Weights of a small GPT-style language model, trained from scratch on English Wikipedia.
Architecture: rotary positions, tied embeddings.
Each number is 128 + 32 x the weight over the matrix's rms, rounded and kept within 0 to 255. Layers, rows and columns count from 0.

# layer 12 MLP up, 1536x384, rms 0.0553, rows 901-927, columns 256-383
[[127 108 123 121 123 135 125 128  47 125 147 178  56 150 123 135 130 192 115 170 173 112  75 119 123 129 100 142 175  72 127  92 139 185 209 129 104 113 120 161 148 137  33 140 147 145 103 172 170 121 133  43 103 111 159 146 117 103 166 107 153 102 163  52 103 114 121 138 127 109 138 117 140 132 131 113 125 121  48 160  83 165 129 163 132 114 120 132  58 157 118 188 103 128 139 137  77 105 193 131  80 142  87  68 162 128  99 162 177  74  76 148 107  82 128 138 149 145 129 152  98 136  88 192 162 118 138  91]
 [109  93 102 137 142 118 202  81  87  85 139 134 183 153 110 119 152 166 112  97 175  76 126 124 100 188 126  72 122 119 145  78 142 160 102 133 109 143  90 154  84 129 130 133 172  88 165  61 147 172 142 135 101  99 136  95 190 162 110 121 123 116 159  91 171 173  70 123  66 124 104 153  97  79 122 109  96 122  90  92 195 169  71 105 194 178  18 188 167 126 153 126 141  85  95 119 131 163 115 122 130 116  55 145 119 158 149 127 150  95  84 128 140 121 134 117  96  96  58 151 103 205 148 159 126 160 150 117]
 [ 64 155 105 115 124 162 120 112  69 133  85 157  91 133  77  86  22 173 160  98 161  74 112  93 114 130 126 101 109 105 150 150 146 140 161 199 154 108 160  93 133 133 115 140  66  85 115 107 152 162 157  93 156 107 122 101 125 153 177 130 159  95 157 166 141 120 166 150 162 144 142 129 139 158  82  63 162 116 162 120 112 169 133 143 120  88 116 103 106 180 169  81 114 132 161  73 147 126 157 234 165 162 154 105 104 118  67 128 155 125  83 139 148 125  87  53 122 109  88 133  96 115 121  92 142 103 101 124]
 [130 172  58 115 166 107 151 108  43 110 120 156 107 145 105  94 155 129 111 149 153 114 147 137 133  98 163  89 159 139 121  90 123 147 111 188  96 129 156 183  97 118 130 147 163 129 164 165  98 183 150 153 131  75 129  98 125 112 120 136 107 141 191 135 109 117  78 116  98 114 118 125 125  75 151  96 158  79  48 189 142 128 157  68 201 170 130 146  82  95  96 139 104 195 169 122 133 137 147 154 205  97 115 181  97 184 134 168 118 149 114 142 117  92 124 176 115  94 143 150 154 166 139 182  91 141 117 104]
 [187 112 137 103 142 164 124 136 154 137 138 144 151  96  86 154 158 118 151 151  76 132 114  72 149  94 174 131 175 143  83 162 105  89 144 125 144 167 132 150 118 126 146 159 138 135 148  62 107  93 110 186 150 104 153 159 169 186  91 175 117 124  85 154 146 128  87 139 131 119  83 132 171 104 103 134 137 152  57 158 169 128 100  88 126 152  61 117 107  95 175  67 107 182 125 111 130  94 110 114  93 152 132  77 103 165 200 103 120 102 108 197 190  94 130 128 168 104 131 192  99 105 125 147 157 127 162 146]
 [ 67 129 120 162  97 153 136 124 103 102 150 173 170  80 145 167  64 140 155 100 102  92 146 132 147  98 125 139 114 191 140 127  69 117 127 119 176 168 156 108  37  91 145 159 154 153 124  60 115 154 117 141 137 138 108 164 153 142 126  96 153  99 163 121  72 177 161 130 172 192  94 171 140 140 172 139 164 161 142 167 169 105  65 101 121 160  91 145  88 103 162 117 202 127  71  92 139 106 162 144 130 152 114 135 154 125 124 115  95 154  67 120 148 147 112 133  85 133  72  87  74 138 131 120 175 137 183 194]
 [105 133  97 142 161 155 159  96  63 147  83 163 127 126 120 208 157  89 113 135 116 109 121 115 146  87 167 129 151 158 152 149  77 148 144 176 148  85 160 151 116 156 117 187 113  95 131  93 123  85 154 168 128 136 138  98 172  86 151  94 113 179 121 122 105  83 197 119 142 118 105 164 154 142 138 123 143  72  53  79 123 174 142  82 102 135 129 116 140 112  69 114 145 155 178 112 114 115 142 115  43 182 158 103 113 158 143 217 168  84 166 167  79 122  38 135 158 102 138  94  91 149 136 138  99 136  96 154]
 [112 108 129 132 150 101 167 169 124 104 157 101  72 102 166 183  94 152 122  86 131 156 116 113 174 150 107  71 144  95 136 106  89 167 164 113 142  91 103 111 163 141  98 101 148  63 140  85 106 176  67 135 199  95 116 108 182 136 163  93  97 114 188 160  67 179 153 147 120 162 159 141 129 112 204 130 171 148  95 219  91 132  63 121 140 106 186 162  88 134 153 118 125 173 168 143  69 109 197 136 133 158  78  87 113 137 138 127 180 115  61 120 117 139  43  86 136 165 137 101  59 116  57  77 153 132 139 110]
 [126 157 100  83 171 125 116 146  63 115 135 108 123 152  87 209 156 134 148  84  55 137  91 120 131 134 139 105  78 193 107 146 139 133 137 122  88  94 130 172 136  63 111 121 119  96 109 122 123 117 111 138 122 126 153 112 128 149  78  77 171 131 187 123 155 126 136 142  97 124 109 141 182 107 142 162 200 138  92 126 178 166 151 203  76  89 158 147 145  84 126 137 148 110 126 109  87 188  75 127  76 129  68 124 114 165 132 138 196 112 103 144 180 102 187 150 179 123 118 123 128  86 107 143 127 142 141 145]
 [ 60 139 150 147 144 129 108 119 108 194 127  92 120  86 150  86  72 146  92 214 208 120  98  84 133 155 176 129 127 115 160  98 146 147  80 152 143 204 166 129  87 156 127 129  80  91 119 110  88  74 133 154 148 153 143  58 111  91 124 145 126  91  67 157 128 112 135 103  97  90 126 155 143 176 107  54  82 136 137 104 126 134 147 115 126 139 155 130 149 108 194  94 111 185 150 154 176 181 181 179 162 135 177 108 129  82 138 139 153 116  98 144 177 116  76 124 143 144 138 128 131 142  93 176 125 105  56 150]
 [102 161 129 119 228 179 119 137 133  46 105  84 115 126  94 112 156 144 172 100 101  49 146 118 158 108 187 182 134 131 122 120 153 146  96 123 160 196 127 157 119 123 128 129 184 156 171  81  94 137 187 147 114 111  92 115 124 168 133 125 149 137 142  51 139 128 215 127 147 130 107 156 162 138 122 136  99 169 158 118 111 131 103 150 154 122 102 125 137 134 131 112 173  76 114  93 111  84 137 153 100 165 109  77 137 149 157  85 107 152  90 136 168 154 134  93 107  64 120 115 105  67 125  95 195  92 124 113]
 [ 77 133 126 145  83 141  99 132 132  69 102 146 128 114 160 130 119 123 145 112 192 114 135 100 169 130  90  77 130 195 146  54 150 155  75 115 103  94 167  99 118  57 161 139 163 127 189  90 161 127  97 118 174  72 157  83 230 133 126 146 123  64 220 127 129 148 135 120 165 209  97 150 139 165 137 147 161 137  73 158 147 100  99 146 153 166 155 120  91 174 148 113 141 144 162  92 107 127 135 151 128 152 145 162 176 194 102 109 132 134 128  96 137 116 158 131 110 115  90 139  99  77 149 166 127 114  69 116]
 [137 150 163 166 146 140 141 135 143 139  99 119 106 122 107 181 119  98  84  98 156 114 108  81  77 106 100 107 136 187 117  70 111 163 120 102 132 108 133 137  94 109 132 130 110 121 160 132 129 111 105 141 151 163 135  98 111 123 148  88 125  87 157 105 156 135 147 142  96 137 145 184 147 155  89 186 170 130 131 127 103 180 131  77 118  73 154 131  77 139 163 123 123 150 155 110 136 106 101  72 150 221 143  73 126 124 106 146 208 147  93 123  86 102 126 126 136  98 109 134 177 164 155 160 130 195 130 112]
 [122 156 108  60 106 115 143 125 147 117  93 151 128 118  87  96  85 143 184 147 133 135 124 179 193  87  81 115 153 134 116  67  65 131  89  65 153 136 134 128 107 113 148 158 128 130 140 106 116 121 111  90 120 108  80 151 132 108 124 112 131 145 112 124  97 124 170 165 126 117 150  87 168 136 134 100  92 107 113 110 117 118  89 125 148 112 137  86 101 173 118 106 104 168 102 100 198 140 138 112  46 162 151 136 153 149 138 164  96  99 115 106 134 140 122 134 114 133  60 157  64  83 167 112 149 123 163  95]
 [116 167  89 111 117 147 171  98 133 102 155 120 128  48 130 139 148 123 158 111  80  89 134  68 130 163 124 166 120  83 126 113 108 163 187 153 157 124 171 103 102 122 188 136 120 112  91 133 128 114 148 120 152 110 110  75 155 144 172  79 183 187 126 109  98 174  95 179  93 194 119 156 160 111 116 142 199 150 119 127 150 105 152 103  87 163  75  17 192 118 191 212  84 151 122  61  81 129 107 124 101 151 140  96 156 146 215 178 126 140 169 180 121 120 123 123 191 188 102  53 145 131 109 117 107 207  75 155]
 [ 89 187  75 141 132 117 120 182 123 103 137 150 155  78 155 133 104 139 131 133 139  96 120  98 151 201 152 133 124 170 138 164 136 180 156  76 200 129 102 122 137 132 112 136 177  97 111 135 109 160 128 100 124 108  92 127 156 111 125  98  83  95 145 155 145  68 187 159 122 174 107 150 146  97 141 104  79 143 153  35 123 128 158  83 104 141 125 124 100 133 115 115 164 112 180 104 146  67 155 178 111 132 125 102 133 143 118 174 181 151  88 153 137 128  88 174 121 117 129  88 125 163 106 118 199 100 144 141]
 [ 79 136 141  95 157 122 107  99 119 164 136 181 138 128 143 139 125 159 108 124  88 170 111 146 140 147  96 158  58 164 166 166 136 196 157 103 198 118 157 178 154 158  83 103  91 124 120 154 140  74 136 124 138 154 140  97 152  86 109  53 136 114 151 110 126 137 128 132 116 148 115 120 136 163  57 164 128 100 105 136 168 174 116 137 100 151 110  87 119 128 131  45  77 127 142 104  76 120 109 173 151  98 128  86 123  76 129 105 122 121 144 114 145 133  67 119 169 112 145  57 182 109 111 104 200 121 165  53]
 [102  95 117 156  91  88 102 128 138 121  85 183  62  92  61 136 105 127 126 156 135 154 113 139  99 153  74 144 126  79 121 170 109  92 189  92 116 142 188 164 120 118 118 122 123 114 148 133 152  62 133 188 168 132 103  98 103 103 137  97  95 133 129 102 152  86 148 171 115 166 133 159 178 163 146 127  96 138 123 103  96  98 178 116 180 124 132 161  70 147 169  73 119  87 131 131  71  48 158 103 127 144 115 144 118 142 153 105  96  71 169  95 190 187 101 149 145 110 113 117  69  85 156 135 101 115 108  88]
 [122  78 110 122  94 136  58 153 103 122 107 112  47 162 108 132 120 110 140 131 155 141 156 119 156 115 128 164 104  88 142 174 116 132 104 111  62 133 111 176 170 136 161 145 176 121 151 142 103 110  93 134 114 114 201 111 146 138 157  24 127  52 180 174 135  90 106 173 154 106 126 152 154 100 110 114  94 134  93 139  93 162 170  94 149 132 118 159  73  96 157  66 164  98 153  90  35 167 156  96 110 181  88  92 127 110 167 179 132 109 119 173 210 114 138 116 131  96  94  87 121 133 115  62 171  93 110 145]
 [121  82 108 160  89 118 225 112  84  99 111  91  58 130 139 233  80 100 165 102 183 122 163  84 132 124  99  97 187 103 136 136  97 121 122  88  71 171  98 140  40 136 177 132 161  75 105  99 142 132 123 111 129 113 147 163 112 168 143 112 152  83 124 102 144  70 122 108 133 153 110 108 125 162 109 160 172 110 120 108 127 140  93 101 153 165 119 162 132 123 121 167 169  85  95 110 145 179  89 171 109 185 117 136  76 134 164 189 136 131 114 133 192  91 139  62 182  78  91 179 167 160  88 177  92 107 131 179]
 [ 89 106  97 127  64 148 195 141  98 154 161  98 117 121 160 129 156 110 130 130 129 111 161 189  92  75  76 157 176 225  27 128 194 165  91 112 115 157 111 159 137 162 151 118 177  91 166 107  73 128 167 170 119 125 133 118 146 100 123 129 128 165 137 137 123 126 147 132 101 103 103 139 118  75 133 207 103 156 161  92 124 109  94  60 136 149 109 108 141 147 144  72 133 133 173 123 171 138 139 152 106  91 149 106 198 116 100 129 108 165 138 125 101  97  51  86  94 156  53 176 144 128 130 173 119 144 121 101]
 [113 122 109 179 121 169 142  63 125  98 121 175 117  94 120 130 137 113 112 185 187  92 101  89 136 128 123  75 166 156 106  90 142  96 167 146 114 127 145 109  68  86 167 168 138 137 135 133 159  79 123 153 164 101  91 163 131 121  44 165 141  83 117 155 168  92 158 135  88 102  72 136 121 195 112 117 111 132 105 102 145 133 119 137 125 122 129 114 108 121 163 138 101 142 144 119 139 190 128  72 100 111 174 126 150 153 173 107 166 106 118 168 132 156 145 155 119  98  80 139 168 140  79 195 113 182 108 132]
 [141 149  92  74  98 129 174 114  77 135  76 185 121 119 149 133 105 127 137 155 116 119 102 105 183 174 135 130 114 136 110 102  35 141 148  75  78 106 184 104 181 106 164 118  62 167 108  96 131 124 157 153 102 106 136 144 123  91  99 161  98 119 182 157 129 158 168 125 101 141 113 165 148 130 179 128 162 134  92 102 142 123 143  57 191 171 124  87 176 106 172 148  78  74  87 135 135 201 154 100 148 111 146 131 137 189 110 134 188  82  91 144 159 106 173 111 106 164 136 144  45 139  64 213 173 172 137 116]
 [126 167 114 162 118 130 140 113  85 125 119 178 152 107 141 175 121 111  77 188 154  73  96 113 122 106 180 153 161 159 117 153 119 177 131 128 146 145  82 120 103 138  78 136 164 161 163  81 161 117 103 172 103  90 163 130 138 126 107 115 194  97  82 120 153 162 121 118 147  91 171  93 115 179 146 116 139 140 109 140  93 163 169 106 138 149 146 109 158 161 114  83  94 161 128 164 146 172 142 138  97 170 161 165 165 111 141 109 135 117 144 124 137 149 109  89 130  76 177 152 129 176 139 144 126 166 123  73]
 [125  92 168 102 130 119  78 116  71 130 138 190  48  70 155 107 104 129 189 103 110 111 144 121  76 155 145  92 110 103 102 147 112 157  96 170 103 193 162 128 116  96 173 121  66 115 143 111 137 105 119 122 138 113 172 111 120 141 127 120 152 124 138 109 108 136 198 113 137 195 129 100 100 157  70  87 174 119 174  85  81 144 131  98 150 123 122 149  97 126 177  86 118 105  86 134 124 139 127 145 162  98 143 107 133  88 187 115 161 155  50 137 134 105 123 132 178 111 144 136 137  73 113 130 128 118  70  83]
 [ 91  79 152 150 123 137 130  84 103 106 104 118  81 144 117 101 119 213 104 108 133 105 122  65 127 145 172  88 141 222 163 118 124 175  91 106 175 149 175 111 122 153 162 116 187  84 153 130 119 117 148 125 139 142 120  67  91 131 133  72 153 140 135 129 176 141  77 118  89 140 109 183 139 120  81  66 129 145 147 147 148 163 159 117 130 101  87 115  76 120 111  67 201 187 168 127 139 149 105 146 100 166 148 151 131 124  98 115 102  96 113 137 115 117  98  81 148 114 139  96 151 145 128 154 153 142 122 133]
 [ 80 149 161 118  66 104 148 110 123 100 144  85 155 126 134 114 168 135  83 121 118 128  90 132 128 110 170 136 121 171 130 185  88 130 106 105  75 200 114 149 127 137 138 129 119 125 125 130 115 115 112 186 113 105  90  97  61 118 154  87 103 151 141 100  88  91 146  77 125 126 201 191 133 124 110 171 145 158 111 170 173 119 125 114 171 130 102  92  91 172 119  83 140 159 116 115 129 150 134 160 173 166 139 161 113 171  94 160 117  91 100 183 132 103  59  85 121 119 120 133 135 100 162 144 136 130 144  94]]
# layer 12 MLP down (transposed), 1536x384, rms 0.0537, rows 901-927, columns 256-383
[[ 95 161 150  46 107 114 182  81  80 133 156 158 118 165 105 149  76 159  83 141 109 161 161 170 121  82 189 113 140 185 159 120 123 102 186  90 173 109 143 161  77  93 164 146 126 168  76 120 198 160 149  87 135 163 120 123 159 123 133  84 156 150 121 165  83 146 111  78 125 151  75 173  84 119  89 137 111 157  89 104 148  86  73 110 163 143 129 105 118  85 151 165 111 150 191  96 155 187 220 123 125 102 138 158 179 116  92 167 120 133 104 130  79 142 108 162 153 165 145 117  91 153 126 121 186 179 104 155]
 [ 97 186 139 111 171 120  80  81 157 129  91 102  36 105  93 132 131 145 111 116 119 103 148 137 140  94 117 111 134 164  84 126 102 129 148  81 118 126 233  99  29 146  94  90 132 134 124  87 203 107 184 154 128 108 162 115 165 125 125 133 105  96  83 123 127 132 165 180 127  88  76 156 101 158 176 134 112 110 189 118 141 128 119 153 142 121 128 215  95 136 154 107 123 159 137 126  90 147 206  73 151 133 119 108 138 120 115 145  95 149 129 150 136 156 193 152 197 152 151 129 153 135 167  98 227 114 178 143]
 [113  97  86  44 114 132 139 123 129 120 161 155 137 170 161 222 129 107 120  32 123 112  82  90 113 108 124 175 149 129 103  63 139 170 134 139  80 142 117 174 208 148 116 104 128  98 133 206 166 130 121  88 135 144 146 126 107 163 128  98 162 174 139  57  94 173 128 155 143 155 153 104 138 110  74 126 131 147 114 178 158 113 120  52 159 112 153  95 115 147 142 127 127  92  92 209 137 130  33  67 172 145 148 187 199 129 165 125 134 129  91 101  82 162 109 137 132 122 142 116 123 208 146 101 152 146 135 141]
 [155  77 133 157 118 144 169 133 138 132  90 137 113 136  99 148 136 113  90 133 105 149  90 158 122 102 159 185 115 152 157 125 112 109 135 114 100 141 153 150 114 163 135 101 122 132 114  93  77 114  84 166  89 110 141 149 163  92 126 161 108 157 170 105 162 136 132 164  64  80 172 217 170 136 102 100 134 175 101 102 153 160 108  53 127 152 170  76 171 173 133 127  90 134 170  91  94 106 110 153 117  88 144 128 138 143  86  85 154 102  88  90 162 143 107  70 108  93 134 192 116 138 147 147 170 117 131 108]
 [112  76 154 147 142 103  98 131 117 133 129 153 176 114 122 130 145  97 129  89 134 114 176 187  94 112  89 122 167 136 150 118 161 142 118 139  53  93 172 135 106 114 153 150 137 212 106 152 124 101 121  69 107 139  99 154 184 101  84 123 150 116 121  64 100 112 188 117 170 140 175  78 155  58 175 162 154 132 142 107 121  97 147 139 100 121 104 164 141 147 221 140 103 143 154 123 126  81  92  94 171 241 101  76 176 113 167 140  95 152 140 145  91 184 153  55 116 164  62 136 151 127 100 136 105 103 107 126]
 [146 104  97 102 125 172 167 124  84 139 168 127 125 157 109 173 124 183 103 180 186 105 111 156 139 178 148 164  87 131 153  80 183  65 154 137  87  89 146 129 149 155  76 108 108 102 148 136 157 146 147  95 127  97 116 103 111 117 150 166 105 175  76 158 183  30 140 122 159  64 151 156 121 134  62  80 155 154 142 100  82 167 118 134 146 110 140 174 152 155 123 120 135 147 151 150 106 154 108 151 139  93 125 154 171  93 117 146 134 140 101 131 159 130 131 135 197  79 166 117 150  71 165 145 128 183 147  89]
 [ 87 156 141 162 130 167 130 106  84 121 107  91 148 105 133 134 102 167 119 129 120 147 111 100 131 127  98 118  72  93 122 148 177 104 120 101 162  72 127 115 106 160 118 138 127 145 132 125 123 156 109  86 146 101 130 134 177  89 102  93 112 105 134  58 168  97 156  96 149 120  98 160 134 106 159 128 146 167 136 116  94 115 122 119 115 168 183 125 104  65 141 144  97 128 151 155  90 143 115 134 172 152  85 128 127 118 151 129 101 182 150 186 124 130 171 151 125  56 110 109 123 135  86 127 124 105 107 130]
 [139  89 135 216 118 129 123 107 161 153 146 190 117 125 152  59 198   0 114 131 136 163  85 113  97 118  54 126 139 226 123  93 128 153 136 154  97  63  53 129 142 166 124 183 139 198 108  93  89 151 106 102 113 156  82 143 134 104 161 110 154 100  92  95 140 169  88  81 135 152 130 158 172 133 126  87  96  36 137 143 191 144 131 144 124  82 150  94 159 172 129 127 122 128 115 134 160  95  73 112 176 119 197 141 175 125 104 149 130  51  83 105  67 160 152 121  99 133 161 143 136 122 111 166  83 162  89 134]
 [115 121 164 173 130 124  77  91 134 162 132  98 143 175 104 137 162 111 104 129 116  91 177 148 120 121 174 122 127  82 141 164 140 135  80 186  80  96 148 117 133 173 101 121 111 122 137 112 142 131  95 125  97  92 155 128 126  86 161 105  95  80 115  53 110 148 146 124 119 165 119 161  71 148 135 122  82 124 162 130 101 130 148  99 168  99 111  62 110 142  69 164 121 152 104 119 182 136 175 165 173 147 131 119 103 123  96  56 198 148 130 157  58 197 153  98 104 157 148 121 120 133 232 111 133  96 139 126]
 [110 181 161 116 145 240 156 102 149 164 171 185 157 184 132 147 134 201 145  99 117 157 105 136 115 103  89  90 165 143 112 120 161 114 152  79  96 113  91 130  65 101 158 152 131 174 150 199 140 182 105 101 106 118  79 113 153 109 161 104  71 147 187 142  86  97 110 173 131 155 182  66 157 115  74  72  95 103 148 142 154 201  95  86 106  96 161 144  96 188 140 105  83 130 118 120 167 197 144 138 178 203 165 134 160  87 176  93 134 120 188 131 121 159 121 190 200 151 110 153 147  73 101 116 148 144 187 129]
 [141 144  97 136 137 166 118 137  76  98 175 135 130 103  95 165 133 100  94 110  87 143 153  94 159 147 113 145 129 140 166 135 102 134 160 147 140  98 123 120 110 121 106  52 149 119 101  73 143 142 113 134 161 133 122 152 153 158 138 152 101 102  68 106 149 110  43 149 177 118 153  97 153 127 154 101 121  88 174 146 123 139 176 141 156  76 174 153 117 136  81 118 105 132 176 120 164 157 116 102 126  78 164  89 163  48 105 118  67 112  97 181 136  95 165 176  81  99 135 136  79  87 104 165 142 160 112 128]
 [125  68 131 119 139 108 133  91 112 106 142 139 172 164  44 103 173 123  98 121 198 111 202 136 151 171 147 145 141 130 132 111 121 115 148 102 142 126  94  99 132 108  61 124 151  69 128 124 171 133 175  73 125 116 153 130 105 108 142 150 112 124 103 159 144 113 150 116 151 186 149 101 131 122 131 100 121 111 195 129 102 111 144  96  71 122 106 154  93 149  87 116 138  83 160 176  84 168 176 153 122 138 140 124  72  77 122  51 140 152 152 171  95 125  87 114 205 137 195 209 119  82 156 213  89 210 125  99]
 [ 80 139 167  89 100 147 143 148 178 145 148  99 134 163 144 139 124 175 157 106 103 146 128 112 153 149 155 162  87 151 116 104 135 121  95 115 164 205 136 129  82 125 190 141 122 131 133 115 123  91 138 159 108  59 131 136 172  81  84 111 142 142  98 139 140 119 125 136 152 125 127 152 135 123 142  97  73 104 140 137  90  63 127 158 138 138 135 125 152 193  69 121 127 122  97 124  84  99 152 146 122  98 138 127 124 170 128 133  99 140 191 107 132  77  73 147 124 166 140 103 107 101 106  88 159  88 114 155]
 [102  88  69 107 133 165 153 104 173  93 142 129 136 141 120 162  62 110 100 136 111 101 169  97 153 197 119 129 113  74 181 170 141  96 113 154 152 152 146 155 182 192  80  74 116 169 131 136 142 120 158 131 162 103 191 117 126 188 121 128 175 179 149 163 106 113 122 115 105 114 137 156 158 126 103 154 115 126  39  84 156 164 164 128 153 130  89 162 115 162 123 135 158  90 124  94  29 147 104 114 140 121 104 148 102 154 139 158 133  92 145 144 153 131  78 137 153 120 152 154 228  94 141 172 115  85 139 142]
 [185  84 115 134  93 119 189  95 123 168 153 119 135 120  88  59 106 124 216 132 121 183  97 159 187 168 116 133  95 143 167 136 116 102 171 155 156 163 156  89  51 156  94 143  93 111 141 163 144  84  96 139 200 101 118 115  84 122  77  58 145 175 123 128 108 129 147  89 122 129 116 179  62  74 122 118 160 134 100 116 116 145 166 178  80 132 144  90 193  63 140 168  38 173 123 156 139 111 103 181 143 157 143 183 158 134 191 160 131 112 212 151 116 178  88 118 151 170 118  36 156 139 176 128 110 156 115 165]
 [156 164 130 203 103 110 113 112  85  65 148 140 159 123  81 116  93 101 126 149 126 144 117 128  91 121 144 111 115 135 167 128 157 156 123 164  98  97 161 143 110 118 148 153 111 112 103 177  68 100 122 211  87  86 167 168 181 154 160 158 154 182 126 111  62 148 131 138  76 155 102 157 108 152 163 118 150  93 104 116 143 139 161  64 139 183 146  65 136 121 174 163 145 103  81  66 120 129  92 156 180 122 146 130  85 138 150 116 132 122 100 104 187 135 207 152  25 122 118 137  60 151 193  61 115 146  65  83]
 [ 83 136 114  99 140  73 155  91 173 132 142 132 101 153 142 166 127 164 131  97 175  73 130  56 130 104 185 155 136 150 129 140 125 134 134 117 109 135 126 121 132 128 181 122 162 146 132 114 105 129 160 100 100 160  91 185  94 146 131 144 124 146 135 157  80 142 165  83 130 112 122 106 127  89 127 172 146 155 119 156 141 104 127 161 166 100 134 122  93 127 196 130 164 144 130 129 193 158 154  82  51 152 171 101 151 129 139 109 106 160 114 166 173 110  74 122 121 125 109 183 124 137 110 183 154 174 129 160]
 [114 108 135 116 153 103 140 115 123 110 135 132  86 166 163 146 104  95 167 127 162 109 182 100 161 130 148 145 176 131 110 122  99 118  96 163 135 102 128 148 119 120  75 128 117 117 183  85 124 124 145 115 142  85 116 153 179 146  85  95 145 152 117 121 171 151  54 142  70 121  80  71 166 136  97 145 162 125 159 198 170 107 129 146  93 131  72 137 155 169 116 143 139 130 111 107  72 138 135 136 103 181 152 121 101 151  85 143 140 152 143 123 108 118 190 176 151 157 168 129 146 173 183 165 103 125 107  88]
 [136  92 138 178 167 158  90  71  78 153 120 140 170 213 128 139 174 131 120 155 163 154 146 137 165 165 131 105 135  91 132 146 101 103 105 169 107 122 134 101  50 114 118 178 124 163 159 160  97 168 132 118 110 146  66 128  91 132 104 181 127 103  85  98 182 139 202 122 153 154 123  75  76 143 185 134 187  89  76 124 148  61 145 103 125 113 126  85  99 136 164 137 147 163  89 118 150 120  86  83 138 145 111 141 142 132 132 117 209 102 129 132 155 134  78 118 167 161 121 134 208 134 151 138 146 143 134  97]
 [148  86 166 157 124  91 150 137 189 106 156 180 124 113 145 122 142 129 144  77 116 153  90 108  92 113 139 125 130 181  95  95 113 121  72 139 135 210 165 109 117 153 153 132 141 115 149 192  78 150 122 160 119 164  94 152 134 116  52 142 164 145 145 127 109  79 133 137  86 118 119 129 104 100 188  79 170 121 148 122 136 137  76 195 105 163  68 102 130  64 126 148  83 212 146 136 143 142 130 174 175 103 107 146 112 175 130 132 155  80 121  85 107 125  89 148 105 120 193  98 213 129  53 150 109  92 117 163]
 [137 169 156 165 123 119  77 123 151 111 180 141 144 130 136 110 157  84  93 118  85 140 118 109 171 105 113 139  75 100 173 194 165  93 178 159 154 153 117  74 126 157  84 124  99 143 184 154 121 107  89  66 105 153 143 187  75 119 133 125 148 150 123 137 149 119  90 183 130 177 167 102 124 142 170  80 127 111 142 120 205 136 147 121  93 141 163  91 145 130 123 139  87 118 168 120  94 125 165  97 101  98  58  88 102 166  91 115 135  94 104 163 127 115  96 174 137 154 129 167  93 113  76  48 158 103 163 121]
 [108 194 130 129 117 215  73  63 150 141 153 118 131 154 122  91  66 131 153 123  98 141 157 129 147 151 104 122 138 107 137 124 118  88 100 127 159 135 112 154 106  98 106  94 138 132  77 162 152 146 162 163 122 129 136  86 153 137 138 127 127 117 158 137 114 141 115 208 190 110 156 111 137 134 147 124 167 153 150 146 138 111 136 106  96 138 125 110  99 146 130 144 166 132 153 150 112  95 151 122 104 139 107  64 115 108 136 121 158  94 111 142  99 156 169 139 104 148 154 154 133 150 146 116  64 148 107  97]
 [133 141 125 147 158 112  88 106 115 107 112 136 106 186  89 121 171 148  80 133 123 129 136 148 126 100 148 129 137  95 206 143 136 118 150 115 155 153 149 116 154 166 125  72 100 127 124 189 108  53 129 184 138  79 138 156 109 122 141 215 129 136 165 141 113 145 120 136 145 110 106 113  94 185 126 150  98 145 181 179 109 181 143 145 143 122 161 127 106  84 147 170 163 162 116 124 128 101 195 148 148 142 154 169  85 105 152  58 162 168 114 160 116 125 120 124 120 126 125 115 134  82 140 114 159  78 151 100]
 [ 90 125 114 118 134 157  82 142 120  97 118  42 144 101 116 131 117  95 132 155 136 126  97 114  56 130 164 103 124  57 123 139 101 109 118 127 105 137 162  82 164 139 165  93  74 135 127 129 170 154 185  78 111 143 131 104 155 104 121 147 184 145 129 100 138  41 112  93 132 136 124 117 129 117  86 118 131 154 136 134 105 147 101  72 130 119  91  74 121  91  58 124  86 135 131 142 124 131 128  93 142  94 129  42 151 112 193 170 179 155 146 170 108 133 164 143 101 112 171  84  85 124 102 135 134 120 136  85]
 [ 97 104 175 146 126 119 135 197 145 136 117 141 131 138 128 159 148 173 135 143 142 145 138 119 157  80 107 146 145 150 146 132  68 149 116  96 135 106  80 126  88 214 108 174 187 141 121 163 164 130  63 121  85 121 127 100 143 142 148 167 121 127 112 158 123 128  97  94 110 109 133 151 156 145 153 146 106 103  47 154 122 124 136 177 183  64 176 149 166 147 128 156 148 194 137 167 120  98  73 114 144 106 145 189 126 137 124 182  87 124 139 109  91 197 137 136 183 109 132 149 141 168 122 161 156 139  92 113]
 [116 124 137 134 177 124  97 154 139 119 127 196 166 135 112 129 130 154 202  85  52 112 154 146  78 122 102 110 125 124  77 132 136  39 197  96 121 156 126 137 140 106 169  94 128 237  58  87 123 106 203 110 170 166 112 141 177 165 143 118 159 133 118 168  70 122 121  49 112  89 182  94 130 154 116 202 114 120 196  88 120 136  95 172  85 121 137 153 144 111 161 113  84 109 144 121 159 107 120 149 130  87 146 117 150 143 163 134 112 106 120 115 178  56 132  91 182 187 104 175 149 139 129 164 120 166  57 105]
 [118 122 106  22 107 195 119 152 103 162 170  84 190 121 143 139  48 135 105  74 173 124 201  56 185 163  78 146 122 168 129  56  84 119 157 126 148 130  74 155 127 102 178 111 108 174 141 137  94 150 151 154 101 103  93 120 140 127  84  95 123 187 201 114 135 100 136 135 105 133  86 163 135  82 102 147 144  89 134 122  71 126  73 138 123  81 114 124 128 156 142 149 168 120 177 127 138 158 104 123 150 178 118 175  83  68 161  77 169 154 101 143 133 112  82 149 101 145 146 161 150  43 123  89 155 162 165 112]]